config = dict(
    n_head=2,
    head_dim=64,
    d_mlp=512,
    vocab_size=3080,
    positions='learned',
    qk_norm=False,
    init_std_down=0.00302,
    lr_head=0.00893,
    grad_clip=0.5,
    warmup_steps=200,
    final_lr_fraction=0.0,
    train_tokens=167000000,
)
Each number is 50 + 10 x the weight over its row's rms, rounded and kept within 0 to 99. Layers, rows and columns count from 0. The size before them is the row's rms in percent of the matrix's.

# q: layer 3 attention query, 128x128, rms 0.056, rows 0-52, columns 64-127
# k: layer 3 attention key, 128x128, rms 0.0503, rows 0-51, columns 64-127
q0 064:63 57 72 39 51 61 31 54 64 47 48 19 55 46 55 54 47 24 49 55 59 34 61 55 45 49 56 47 39 49 43 61 65 46 40 57 67 43 42 54 51 54 55 53 54 50 60 60 36 38 65 51 55 67 49 51 42 47 57 50 53 30 58 66
k0 073:32 35 46 45 56 29 59 57 35 43 54 64 44 41 44 42 50 63 51 39 44 51 37 60 54 54 59 68 44 50 48 42 41 63 45 52 33 48 58 46 39 56 67 42 48 63 52 36 41 55 21 38 51 41 62 59 51 45 55 47 65 48 34 42
q1 055:33 50 54 51 40 65 47 56 41 45 40 58 70 42 50 45 50 60 58 54 52 70 60 51 44 69 65 51 57 56 41 52 76 44 47 48 53 56 63 34 54 49 56 48 56 59 25 47 54 61 61 53 50 76 63 40 45 40 58 48 56 54 57 32
k1 054:59 57 61 62 51 36 63 63 52 54 46 54 57 59 31 50 49 52 49 36 62 42 45 40 43 66 34 45 49 54 51 37 45 29 42 55 58 49 50 58 45 52 30 54 30 65 48 60 35 48 43 43 52 45 34 51 53 50 37 50 41 65 67 37
q2 089:43 72 52 52 66 47 72 52 50 37 61 62 80 41 63 45 52 51 34 38 58 63 45 46 57 42 24 49 50 43 50 52 46 48 53 64 60 51 68 46 44 59 44 50 56 58 53 33 52 35 56 58 50 35 65 62 55 65 38 39 52 43 59 68
k2 075:58 42 66 44 48 61 34 45 62 52 42 17 36 63 36 51 55 37 60 47 65 36 56 52 44 60 56 60 28 51 40 59 58 43 50 57 52 48 26 55 44 48 59 44 50 41 59 53 46 59 42 23 53 48 59 40 37 48 48 49 48 55 53 33
q3 139:37 44 38 70 44 52 58 64 54 53 53 57 49 43 44 48 56 51 53 64 36 58 53 40 40 45 51 51 43 61 64 36 43 54 49 33 33 43 45 43 58 34 67 40 59 61 48 56 36 59 33 42 49 45 49 50 48 44 61 49 48 55 53 49
k3 088:56 53 58 50 22 55 40 48 42 36 48 46 50 55 51 55 48 66 44 51 40 32 47 56 63 58 63 55 67 57 44 61 44 45 51 60 47 63 61 55 44 54 37 59 49 40 49 35 64 51 51 87 45 62 58 47 42 55 62 42 42 54 46 49
q4 102:54 28 41 56 40 40 50 40 40 62 55 63 41 50 52 60 62 42 45 53 25 67 40 53 38 47 55 48 44 56 58 61 52 61 51 40 41 53 47 42 43 49 67 38 60 65 64 39 44 56 40 36 47 35 47 47 47 58 61 47 43 54 39 52
k4 073:38 62 47 67 41 47 58 59 64 32 48 45 53 45 50 50 63 62 51 47 59 26 52 37 50 52 33 50 61 55 41 47 39 42 53 43 32 38 66 55 56 43 57 48 46 49 36 69 52 45 48 63 41 54 48 62 45 42 58 42 47 55 42 58
q5 102:49 58 59 47 75 49 45 48 44 54 42 53 38 58 54 35 38 46 48 40 45 47 60 55 55 43 60 54 44 38 43 58 64 34 33 60 61 46 40 37 44 53 33 52 56 73 59 61 66 63 45 51 42 46 53 39 58 43 41 55 55 48 52 43
k5 080:58 38 48 23 51 52 70 48 68 38 59 70 59 50 49 55 33 37 57 47 73 63 42 49 41 46 54 36 40 56 40 34 42 59 50 43 48 47 55 71 41 55 66 55 41 45 46 68 30 46 59 38 49 55 55 41 46 59 44 28 40 49 43 49
q6 109:57 37 42 47 52 35 66 51 55 36 47 39 51 55 54 52 47 52 58 52 48 64 45 52 48 61 40 57 38 46 40 53 58 53 53 45 42 49 40 65 65 55 62 43 50 49 51 50 44 41 39 34 52 46 49 39 67 52 51 44 44 62 43 57
k6 086:43 55 45 64 47 53 63 51 36 67 46 58 34 52 46 51 62 53 44 51 36 51 53 42 53 47 55 40 53 51 58 53 41 64 66 50 37 53 54 38 29 45 79 48 54 45 56 49 49 51 46 61 50 53 50 63 39 47 65 44 45 46 49 30
q7 088:42 39 41 44 59 46 63 60 62 55 61 73 41 59 50 56 63 37 52 47 34 59 50 43 46 58 28 55 29 48 48 47 47 54 58 30 46 38 26 62 40 51 64 58 51 51 44 71 42 59 37 37 61 48 36 48 59 48 42 53 47 74 37 51
k7 092:50 47 53 60 51 51 50 39 42 34 35 28 51 56 52 49 56 57 63 45 35 49 63 64 51 34 58 48 45 61 63 54 36 53 56 48 42 50 52 52 44 45 74 38 59 51 75 36 62 65 46 53 53 49 53 57 35 46 71 58 42 47 51 41
q8 064:52 68 47 31 41 63 49 55 60 63 44 60 72 64 68 45 54 47 63 45 50 38 34 49 58 31 39 50 45 43 53 55 44 48 41 44 56 62 51 58 51 40 39 49 52 53 49 69 33 23 52 51 36 39 46 52 47 47 59 66 62 48 47 46
k8 068:45 50 53 36 40 46 42 50 42 37 51 59 35 48 43 52 50 41 49 55 48 55 49 48 42 54 46 44 63 61 58 41 59 52 50 47 62 36 57 44 41 60 23 66 46 46 39 50 57 70 55 43 67 51 44 51 56 47 33 54 39 63 57 48
q9 077:37 50 66 56 58 44 59 37 61 57 49 61 35 55 46 35 51 60 43 56 59 54 31 47 63 63 51 37 58 53 58 53 68 51 53 66 58 62 62 49 41 41 45 44 52 58 34 31 46 63 62 60 43 67 59 56 48 36 37 46 39 58 51 56
k9 073:60 39 51 52 57 67 51 57 37 54 64 68 79 66 60 58 45 52 62 48 62 55 71 48 54 31 48 46 42 37 54 34 49 51 48 52 38 52 37 54 59 50 41 62 46 47 37 63 50 50 50 28 58 46 35 29 53 63 52 53 60 38 57 47
q10 096:61 53 43 37 46 50 40 46 44 37 45 43 63 57 43 54 47 37 46 44 49 55 48 63 49 71 41 50 54 41 38 39 60 47 46 54 63 45 51 44 62 56 38 41 68 61 55 42 65 51 67 44 41 60 46 47 59 44 38 47 59 84 51 49
k10 082:49 39 62 44 43 52 69 57 55 54 49 54 56 61 48 66 49 38 50 50 69 61 55 42 24 43 60 65 39 50 55 59 54 49 59 41 42 49 39 46 58 59 68 59 49 43 33 58 60 41 32 31 53 39 46 43 44 52 42 54 51 27 34 44
q11 082:55 53 37 51 55 64 61 55 54 48 54 49 39 40 55 37 53 42 51 52 42 52 57 48 54 39 51 49 49 40 42 40 60 45 72 48 50 62 48 35 51 36 63 34 39 45 34 52 39 60 46 66 56 39 56 52 40 34 64 53 56 46 37 45
k11 076:38 54 46 53 41 39 41 47 43 53 63 41 41 52 50 70 68 71 44 50 50 52 26 55 56 62 68 49 69 55 67 44 41 49 47 50 55 37 52 61 37 49 30 47 48 51 53 53 44 51 63 67 49 45 49 51 57 61 56 44 53 63 44 46
q12 074:58 72 64 42 42 64 35 64 55 54 37 37 53 39 49 50 44 67 54 43 61 48 22 43 46 44 46 43 68 54 45 25 40 48 62 56 45 57 59 35 53 45 38 43 62 52 40 55 62 55 51 47 33 34 65 50 53 60 44 46 46 24 53 42
k12 077:53 41 45 51 56 41 48 48 62 37 44 55 51 55 48 45 42 41 50 49 55 45 55 42 54 80 40 48 56 44 56 41 56 49 45 51 52 54 61 49 49 48 17 53 42 40 43 43 42 54 68 55 67 73 51 50 52 41 40 47 60 61 64 50
q13 102:49 47 61 49 42 54 63 63 45 45 40 44 59 29 51 39 57 64 48 33 56 46 50 45 58 53 46 44 58 36 41 59 51 62 59 66 35 57 58 28 36 45 57 47 31 50 45 49 60 40 44 66 34 55 51 72 52 60 57 42 61 42 56 42
k13 094:50 58 42 60 45 51 38 44 47 63 55 50 41 58 56 55 38 43 55 46 49 41 55 48 51 51 55 53 49 42 59 32 43 43 59 51 48 54 51 60 67 42 13 51 54 43 55 42 44 45 74 62 51 32 51 46 38 43 36 61 30 47 44 46
q14 062:48 63 36 50 54 37 35 54 40 53 44 58 24 35 62 42 50 54 44 51 61 41 39 35 66 69 36 46 64 61 35 52 47 52 36 46 35 34 58 41 45 62 50 41 49 63 35 40 51 59 45 52 41 50 60 49 59 62 36 47 47 49 75 49
k14 069:49 48 57 33 25 76 38 56 44 51 47 54 61 48 36 44 45 56 53 36 55 61 56 58 54 48 59 40 50 45 52 53 51 36 56 63 63 65 41 48 66 41 52 88 37 55 35 56 41 49 54 63 57 33 35 39 38 59 46 42 51 52 65 49
q15 086:48 40 50 65 47 50 39 42 63 48 45 44 70 55 51 58 62 54 47 62 42 31 60 60 46 50 38 58 46 44 45 58 48 54 55 42 51 53 47 49 31 49 63 44 48 58 47 59 38 44 45 40 50 58 46 55 52 45 56 53 55 71 46 37
k15 070:58 60 53 41 49 44 70 59 47 52 33 36 39 43 51 40 54 42 53 51 48 51 51 49 46 40 60 38 69 60 60 34 64 58 55 64 64 39 34 53 47 52 37 57 48 32 56 56 42 40 40 73 43 40 40 62 53 59 65 52 33 38 49 54
q16 103:54 50 51 44 56 44 45 45 55 61 38 56 33 50 61 48 49 63 50 50 50 36 62 56 55 52 48 56 59 55 44 36 48 50 51 47 61 40 62 62 38 49 26 61 56 53 57 53 34 38 49 73 25 39 52 60 42 52 42 66 49 46 48 52
k16 096:48 56 56 33 55 69 59 39 48 42 55 32 57 46 58 52 37 29 58 49 59 61 45 55 53 39 30 43 44 48 67 61 40 49 52 49 68 40 37 49 70 55 31 68 30 51 43 49 51 40 55 41 68 47 53 47 42 46 28 48 50 68 53 52
q17 074:59 60 53 51 43 55 49 50 62 48 46 36 49 49 55 47 41 41 63 49 66 40 46 58 48 47 47 57 55 50 60 40 41 53 48 63 58 44 60 58 59 55 48 52 26 57 29 44 34 76 60 49 45 39 48 48 52 67 52 47 43 37 35 32
k17 070:54 44 48 46 58 52 54 45 27 46 54 63 46 48 53 57 67 70 46 46 45 46 54 56 69 56 34 50 39 58 53 48 54 50 55 54 54 57 36 36 38 50 41 42 59 45 69 39 58 46 61 37 50 52 58 57 36 54 27 53 48 49 55 62
q18 099:40 38 49 67 48 43 49 39 53 57 44 61 44 45 49 45 42 28 55 51 46 64 56 42 42 51 46 42 37 48 43 46 54 43 22 42 45 56 36 43 61 56 70 43 81 59 63 38 59 56 55 43 59 45 42 31 51 49 59 72 45 63 42 58
k18 085:32 55 48 47 55 52 55 64 52 39 74 41 55 43 40 42 61 63 44 44 49 33 50 48 60 34 40 59 48 53 61 58 44 49 74 44 47 35 49 44 25 51 64 37 32 47 57 63 27 52 36 52 43 47 55 48 40 46 65 36 58 49 50 43
q19 094:53 28 74 46 62 39 43 41 48 35 49 49 65 54 53 57 48 46 39 59 53 43 49 60 42 68 41 41 35 53 57 38 51 62 63 48 71 37 45 78 73 49 46 49 52 45 61 64 48 39 57 42 54 74 49 65 61 46 37 60 47 49 47 56
k19 091:49 57 47 69 49 58 38 45 55 63 50 50 44 49 48 38 58 52 67 53 58 55 53 38 46 62 56 50 45 39 51 53 58 52 50 46 33 57 50 35 43 53 69 41 58 31 31 48 62 63 37 29 51 25 52 62 52 46 47 45 54 61 54 49
q20 078:44 49 44 33 49 49 24 47 55 63 51 53 52 52 59 46 67 46 46 59 59 56 27 50 48 42 62 35 55 61 39 67 61 51 44 53 42 58 48 60 45 47 58 45 66 47 78 38 44 52 51 38 48 57 25 46 53 46 54 62 66 25 63 55
k20 079:44 45 37 52 55 54 60 48 64 46 47 50 47 37 58 58 47 31 54 52 26 51 61 50 36 42 39 55 39 51 51 52 55 51 68 45 49 39 46 41 47 51 58 56 49 74 54 75 56 52 29 55 62 40 54 61 55 39 75 28 64 73 57 56
q21 096:59 47 51 60 38 40 66 47 51 46 38 42 59 37 48 57 51 51 33 48 37 53 41 48 39 48 39 47 42 43 44 63 44 38 72 62 39 33 36 59 60 63 72 38 44 49 60 50 54 44 45 38 43 62 46 49 56 57 52 32 50 34 52 52
k21 083:44 47 48 63 43 56 23 63 50 53 46 54 53 58 39 46 48 61 38 58 51 43 37 30 47 66 53 47 63 40 56 59 44 54 43 51 24 60 59 32 46 41 52 44 50 50 24 37 50 44 51 66 37 39 50 68 65 44 50 66 38 42 45 54
q22 087:63 34 56 51 72 38 44 50 40 53 32 50 48 48 45 46 53 69 51 38 38 50 58 62 35 57 38 42 40 57 36 44 42 52 55 52 46 45 45 45 42 53 70 29 68 66 39 61 55 49 40 39 43 64 32 58 56 43 62 52 45 49 41 62
k22 078:41 51 44 74 26 67 61 58 50 38 73 41 59 47 44 49 50 29 62 41 47 47 56 45 56 53 66 61 47 43 67 56 54 53 46 57 27 76 51 57 56 41 62 55 38 43 60 49 30 47 52 57 47 52 49 56 34 51 52 56 61 51 45 47
q23 105:61 44 63 39 62 57 35 37 55 44 37 41 49 65 51 51 55 36 64 44 56 52 72 44 48 67 49 69 55 64 47 52 51 59 24 38 72 51 37 53 42 56 49 69 46 37 45 45 65 44 57 40 46 59 63 36 54 48 46 46 51 61 55 37
k23 087:37 37 55 64 59 48 64 57 48 42 53 58 39 47 33 40 50 58 45 37 47 72 54 47 50 29 58 33 25 42 49 61 43 53 52 54 40 45 65 42 55 47 75 31 58 61 67 47 46 40 42 32 60 52 51 52 59 54 60 50 55 49 49 70
q24 087:52 47 50 31 72 58 53 42 38 64 56 63 50 41 48 31 31 46 58 39 48 61 55 55 53 37 37 53 45 53 57 20 40 57 60 58 50 48 58 43 58 68 48 62 55 48 62 51 48 53 48 44 59 51 31 29 37 45 46 50 39 47 58 67
k24 090:52 49 65 53 53 58 38 40 55 48 52 33 47 39 61 56 62 36 45 49 53 47 43 61 41 47 61 50 24 48 49 70 50 50 43 44 41 40 43 55 59 49 68 42 57 42 52 51 50 42 44 49 55 66 68 60 68 55 40 46 60 53 56 57
q25 067:32 42 55 56 38 41 69 43 49 52 38 52 48 61 56 59 42 35 66 59 38 54 51 55 58 47 33 60 56 51 33 72 65 46 31 49 59 63 54 57 50 56 45 53 54 59 59 43 48 34 56 31 55 56 35 33 54 42 52 62 55 60 63 38
k25 071:57 48 57 46 67 52 69 44 51 50 62 62 49 50 44 52 52 45 27 49 44 60 52 48 33 43 44 48 36 50 47 51 46 61 64 42 46 33 46 66 33 51 77 41 56 44 70 66 50 48 40 43 63 61 55 44 44 62 48 37 50 47 52 56
q26 074:43 49 47 54 34 43 63 47 48 70 39 34 58 41 43 51 58 63 66 42 50 42 45 56 60 55 65 72 53 43 34 40 52 53 50 52 61 48 59 47 47 53 64 49 59 55 49 46 64 54 55 51 37 55 57 45 66 35 53 53 45 62 51 26
k26 066:55 61 56 44 64 53 49 56 49 34 47 65 54 61 58 48 65 60 40 43 39 54 55 41 57 49 51 42 61 48 62 57 46 60 44 57 52 67 74 43 49 55 37 55 59 37 39 44 41 46 54 68 52 45 49 61 42 56 42 66 29 39 56 58
q27 074:38 51 55 34 38 58 34 53 58 51 50 26 65 66 53 33 56 44 60 49 50 37 42 59 56 49 50 55 57 43 41 61 59 35 48 61 61 42 53 49 45 72 38 66 26 40 55 53 39 51 45 45 50 48 26 55 42 58 59 60 57 58 52 31
k27 072:56 48 37 39 58 46 48 44 52 44 50 69 24 41 43 60 42 54 31 38 64 68 58 51 42 67 52 30 29 41 50 33 55 56 52 51 52 51 53 46 35 49 51 43 64 63 40 39 54 48 71 43 58 50 55 47 60 46 45 49 44 50 55 52
q28 094:57 57 43 36 51 39 39 53 57 51 69 66 28 48 34 41 33 58 44 42 62 41 67 46 58 55 63 47 50 58 37 43 60 52 27 48 71 39 49 42 45 59 35 57 56 63 55 46 55 64 55 54 56 65 53 47 65 41 45 35 52 58 73 52
k28 083:60 48 46 45 59 62 59 40 33 33 47 39 72 61 63 48 57 28 67 47 52 64 69 54 32 56 49 38 27 38 36 47 52 45 55 39 46 58 51 54 57 52 57 47 55 57 66 50 42 38 48 29 52 32 33 60 57 60 41 72 65 43 48 44
q29 078:55 46 46 44 51 54 48 46 54 43 45 47 59 51 38 44 43 49 51 68 49 42 53 46 44 44 59 57 59 56 53 57 54 60 49 50 45 58 66 50 34 48 62 51 49 42 45 44 26 37 35 59 64 37 49 62 52 51 66 49 59 65 45 32
k29 069:44 57 42 62 45 60 66 59 66 55 68 87 46 51 55 63 53 64 39 48 43 46 70 46 51 40 51 62 59 42 40 50 57 47 50 45 48 34 48 47 52 48 36 35 52 56 55 52 49 54 51 63 52 51 41 47 56 40 48 47 54 40 68 53
q30 105:42 43 60 73 62 46 69 52 46 38 59 40 58 46 47 66 68 44 42 46 47 68 34 56 52 48 35 71 43 70 53 49 43 55 42 55 36 52 55 44 60 68 76 38 48 34 51 67 40 52 36 52 42 51 57 48 49 60 55 40 37 55 51 44
k30 087:46 48 46 60 26 49 45 58 52 48 32 38 52 41 48 46 61 56 36 64 43 35 49 46 46 54 61 47 56 36 56 49 40 35 62 47 38 56 42 48 27 37 51 45 45 61 47 43 40 61 51 62 45 54 61 46 41 60 61 73 54 39 39 66
q31 091:51 65 64 40 43 56 62 48 56 63 48 43 54 61 50 57 31 52 67 45 57 42 60 57 52 36 44 34 56 44 58 55 55 54 46 73 69 42 76 50 48 51 33 72 49 58 59 54 59 29 52 58 57 59 29 46 62 53 45 40 77 47 57 55
k31 079:43 37 48 38 79 31 30 52 56 48 57 63 34 60 57 59 45 46 35 50 66 69 48 53 61 55 51 51 38 49 47 71 53 45 57 48 65 64 38 48 57 54 42 40 56 47 47 55 42 41 30 41 39 56 59 43 52 44 39 48 53 63 42 50
q32 096:54 49 54 59 27 57 63 62 49 71 35 48 58 56 47 56 64 55 53 55 46 38 22 51 57 40 47 58 49 37 50 45 59 59 44 53 55 46 63 43 46 29 49 53 50 50 42 54 58 63 53 66 33 53 56 62 53 52 45 42 46 54 40 51
k32 085:49 60 55 52 58 51 39 53 39 30 47 47 64 54 49 35 37 53 63 40 69 51 70 47 51 63 52 34 73 52 43 47 57 50 56 76 64 56 63 55 67 57 17 62 61 46 42 42 59 58 80 60 60 47 51 45 47 58 38 68 54 44 62 45
q33 070:70 45 55 32 61 50 53 53 66 43 70 39 46 40 54 43 47 50 41 48 68 40 66 46 35 63 48 51 53 44 54 50 62 58 58 49 52 40 23 56 57 65 37 38 39 58 29 39 54 53 63 42 55 55 76 49 73 61 56 44 38 33 59 65
k33 070:30 34 48 62 45 41 49 39 47 45 43 47 54 61 49 58 57 44 56 49 52 39 48 64 60 58 68 46 39 47 57 54 53 45 33 53 33 77 51 49 37 44 73 52 31 56 45 48 57 57 47 25 40 49 32 67 40 36 58 57 51 44 40 43
q34 098:48 59 64 46 55 54 75 53 43 58 45 55 60 64 52 48 33 35 58 38 45 59 60 57 53 53 47 62 56 48 42 47 68 47 43 55 67 49 56 47 45 48 36 58 49 33 44 51 57 36 51 50 51 41 41 34 36 45 32 35 47 40 52 46
k34 077:50 41 35 41 60 53 33 38 60 28 55 58 42 49 55 47 52 54 42 45 62 50 41 47 42 50 34 37 16 45 37 42 55 54 55 40 49 34 52 63 59 56 66 46 58 70 62 45 65 57 40 29 61 60 57 54 57 45 50 65 54 50 57 61
q35 054:37 49 64 61 56 46 28 51 52 60 57 42 53 61 63 57 59 37 62 59 60 45 38 59 46 38 62 33 50 44 49 62 58 56 45 64 51 53 59 56 74 46 42 53 61 62 47 59 55 67 46 46 48 62 54 58 62 36 52 36 83 43 67 39
k35 056:62 50 31 25 50 52 57 66 60 33 33 68 47 45 46 54 56 59 35 40 52 68 48 39 49 55 55 60 49 53 39 29 46 41 44 48 57 55 32 40 20 66 49 31 56 52 53 46 56 45 40 44 48 40 47 53 45 48 44 65 37 54 39 52
q36 093:49 54 52 46 29 64 41 61 51 51 54 52 51 39 55 41 32 63 59 52 48 33 34 65 44 40 59 64 64 49 47 59 57 42 33 59 44 37 46 63 56 50 36 49 38 68 36 55 48 64 58 64 44 58 44 39 40 42 46 50 55 46 35 51
k36 086:58 62 39 42 58 40 48 50 62 46 48 60 45 60 52 46 54 41 46 39 75 40 58 43 54 55 38 40 45 48 38 34 47 48 67 66 52 45 58 44 42 51 26 42 47 47 56 40 52 45 67 33 70 42 41 55 57 48 36 55 53 42 65 36
q37 069:42 32 49 60 55 49 51 39 37 51 40 55 65 41 49 41 55 35 44 50 50 58 56 50 41 23 28 47 49 66 57 58 54 53 52 43 49 54 31 54 71 44 50 50 66 38 47 67 61 33 50 35 53 66 36 44 39 30 55 63 54 67 50 47
k37 075:63 41 40 54 41 61 61 62 55 48 50 42 53 46 43 53 66 36 46 44 44 50 51 43 49 38 48 47 44 59 55 44 48 52 58 51 45 36 59 44 45 59 85 33 43 48 76 50 62 57 30 47 38 45 50 39 62 58 60 70 33 30 50 42
q38 090:40 45 45 55 38 39 43 61 64 37 51 54 47 46 54 53 62 52 55 60 29 55 50 39 39 38 46 48 46 50 59 72 36 46 51 42 42 37 36 49 26 56 70 46 41 32 58 48 37 58 30 36 59 46 49 62 57 30 45 60 60 62 53 56
k38 073:31 58 54 60 53 55 52 56 42 50 51 58 44 51 46 36 46 50 48 65 51 55 57 44 30 54 63 40 54 48 50 31 53 44 57 28 46 36 59 45 58 42 43 49 78 69 59 48 47 42 51 84 45 41 46 51 49 41 73 31 45 42 52 45
q39 058:47 62 68 49 49 71 40 55 49 36 53 40 64 46 42 50 66 50 53 42 71 58 50 54 52 33 53 41 41 56 57 58 44 45 41 58 60 59 46 49 59 45 59 51 51 52 43 47 60 50 32 49 47 55 60 51 61 55 48 62 35 45 61 45
k39 055:50 66 46 51 64 43 39 40 65 60 44 54 38 50 39 27 41 54 50 55 21 48 58 38 68 59 49 44 71 52 52 63 61 42 46 47 55 39 55 43 34 67 40 53 42 51 57 50 50 49 54 64 36 56 37 44 52 50 51 47 47 64 60 50
q40 054:52 56 55 54 45 51 55 61 43 28 52 78 39 46 46 45 54 46 50 46 50 44 63 45 33 43 53 47 46 40 38 56 43 34 53 41 57 43 47 37 44 47 48 47 39 65 43 25 25 51 57 43 52 35 18 38 45 36 56 65 50 66 50 60
k40 051:43 51 41 43 57 50 44 33 27 58 59 27 58 56 64 64 44 64 56 59 36 51 44 57 51 64 54 40 51 53 67 54 51 58 48 41 32 46 43 61 73 44 53 54 80 29 42 46 67 51 47 36 53 43 77 44 53 59 42 54 46 32 47 55
q41 118:40 31 35 53 57 26 62 64 48 51 52 54 38 57 44 41 58 39 50 45 46 54 52 53 46 45 31 49 36 59 45 58 53 37 51 45 48 57 44 38 50 55 85 39 71 55 59 52 41 56 45 32 48 48 45 53 41 52 63 58 46 60 37 35
k41 109:45 64 50 58 53 58 54 47 63 34 51 51 55 46 50 49 47 51 52 59 38 52 74 49 45 52 36 47 47 51 62 53 35 49 57 40 40 28 41 52 32 47 55 43 40 48 56 56 51 38 47 64 56 57 58 52 48 49 64 42 68 54 46 53
q42 122:34 50 66 61 33 47 38 47 50 53 40 55 56 49 64 54 46 43 53 54 43 45 35 50 59 47 67 49 60 34 61 48 46 43 47 61 29 52 67 46 59 36 53 46 57 55 47 56 76 56 40 68 35 56 49 66 44 54 53 57 48 33 54 43
k42 096:61 63 47 44 57 67 50 53 51 53 60 57 53 41 49 43 45 73 50 46 48 42 41 55 58 58 48 40 62 53 51 34 54 48 59 47 69 50 53 50 48 54 12 56 41 59 31 44 30 61 64 63 49 27 48 57 60 44 38 54 51 49 52 51
q43 102:49 43 45 37 73 52 49 45 46 57 58 30 47 48 54 43 43 42 49 51 50 46 60 59 54 56 39 34 37 54 53 57 60 62 56 43 50 57 44 51 63 54 56 52 42 29 41 63 53 61 35 26 58 57 38 46 43 38 40 53 41 37 55 67
k43 098:52 34 48 44 46 50 55 46 60 56 49 65 44 42 62 65 59 47 54 62 39 65 34 48 45 40 48 64 32 45 47 48 51 46 64 41 29 56 46 41 47 51 74 29 59 51 66 60 49 35 41 35 51 41 54 51 55 59 62 41 63 62 46 47
q44 086:37 35 41 52 50 39 50 50 42 65 55 47 45 62 43 57 62 52 60 51 32 74 67 54 39 60 51 48 38 54 55 67 59 64 50 50 58 71 44 50 62 59 59 48 62 32 55 45 57 59 34 33 69 55 44 52 58 41 57 48 40 49 60 74
k44 080:52 50 55 65 54 33 61 38 46 47 59 59 53 45 62 50 53 51 30 64 53 58 48 37 51 38 50 54 48 54 49 53 54 46 51 44 25 47 46 63 54 44 77 46 60 54 55 58 41 44 38 55 40 42 57 37 47 54 67 52 42 56 36 50
q45 057:57 40 54 41 44 46 50 43 39 57 49 62 35 60 49 48 42 32 57 55 41 34 61 57 59 33 68 59 39 51 62 37 64 64 27 49 61 57 54 60 40 40 48 60 50 62 62 41 46 36 51 58 52 45 45 51 52 41 47 47 28 48 38 61
k45 064:51 61 55 45 80 56 70 54 46 45 75 41 45 37 61 59 55 48 42 53 46 60 69 43 35 56 37 46 43 40 39 50 39 46 61 50 59 48 44 43 59 54 67 45 47 44 48 69 38 51 45 27 55 43 61 56 41 58 39 45 55 46 44 38
q46 092:43 34 60 61 49 40 41 59 53 55 43 47 55 52 41 40 50 51 40 59 48 46 51 50 42 46 56 55 39 44 53 61 52 62 44 44 43 65 44 56 47 35 54 50 38 45 46 78 43 58 40 52 38 67 44 58 39 40 65 62 43 53 45 34
k46 074:55 63 53 49 47 59 41 45 50 46 62 61 51 54 62 57 46 67 61 40 44 62 51 41 58 49 62 36 79 57 61 42 37 46 45 57 41 47 55 51 63 57 40 44 61 48 53 39 53 34 52 74 58 44 42 54 57 52 31 36 68 59 53 64
q47 050:38 44 33 36 60 63 27 58 30 43 36 41 49 49 51 55 50 53 51 51 41 55 56 36 53 53 38 41 49 53 51 36 49 55 57 58 55 32 30 42 75 32 54 40 47 55 44 68 45 52 54 41 59 72 33 51 42 29 49 58 72 49 48 43
k47 059:35 54 42 66 33 41 59 56 66 32 42 33 70 49 49 56 46 57 51 47 54 38 30 49 46 54 58 52 51 50 56 46 62 51 48 38 29 67 48 43 31 54 61 57 41 52 41 53 40 56 44 54 31 43 48 57 51 40 61 51 57 56 57 53
q48 088:41 37 41 59 59 42 58 51 50 77 58 30 56 50 48 50 47 50 60 51 46 55 65 53 55 45 19 68 41 49 44 41 60 51 57 40 36 41 39 62 66 61 67 52 47 55 60 67 59 57 49 38 48 45 49 50 58 53 44 50 37 73 48 52
k48 077:50 54 47 47 43 57 35 51 54 51 39 49 62 44 52 45 61 63 46 50 21 45 55 52 41 53 58 33 42 54 56 54 43 51 63 61 33 59 61 35 41 48 70 45 48 32 51 40 48 62 48 56 52 43 51 61 45 55 77 57 62 31 60 53
q49 049:45 55 46 46 50 54 32 47 52 52 27 40 52 46 59 46 74 39 74 32 58 53 51 50 35 51 66 58 48 48 53 35 55 50 63 60 52 41 63 64 63 47 48 62 54 50 26 76 74 61 57 56 42 44 61 70 56 45 54 54 50 60 42 47
k49 057:72 58 71 47 59 60 65 50 41 38 66 61 54 51 34 45 36 54 31 66 55 52 60 49 61 48 35 45 53 48 68 61 45 48 37 52 64 51 38 51 43 43 45 32 44 59 53 36 31 49 62 57 54 60 56 33 42 61 39 44 41 60 66 50
q50 060:58 42 67 49 52 43 19 54 22 48 54 43 49 46 55 48 52 64 29 53 46 54 56 40 41 34 67 56 57 59 43 55 52 66 33 52 43 42 44 59 56 49 42 44 49 51 60 42 60 38 71 45 51 63 50 44 50 50 59 50 55 66 51 58
k50 064:45 53 54 55 51 60 77 49 67 58 68 41 48 54 50 49 39 33 58 44 61 43 65 52 56 39 61 63 42 37 56 44 46 48 51 51 31 55 47 59 47 53 62 47 40 42 45 48 45 52 37 36 55 33 64 43 45 38 40 52 37 50 50 33
q51 090:46 55 51 63 26 63 30 51 25 58 47 48 58 38 37 33 57 60 69 55 41 46 50 52 62 55 61 54 43 60 71 44 60 43 60 47 46 54 64 57 51 48 59 38 35 55 61 58 49 77 31 57 45 29 49 56 49 39 63 46 48 40 52 43
k51 090:53 62 47 42 62 46 51 54 70 71 37 58 42 48 56 64 36 55 43 46 45 55 46 46 62 50 42 40 76 46 45 46 45 54 46 47 48 40 60 32 45 39 27 53 50 48 43 48 54 29 69 54 41 42 49 49 55 62 41 51 54 46 45 52
q52 058:53 45 50 52 47 69 24 48 47 59 59 22 61 57 46 58 42 41 55 56 42 49 45 46 45 35 41 53 44 47 47 61 62 47 35 40 56 51 21 50 38 47 39 60 53 73 54 36 58 45 40 40 58 47 45 47 52 48 49 54 39 54 49 45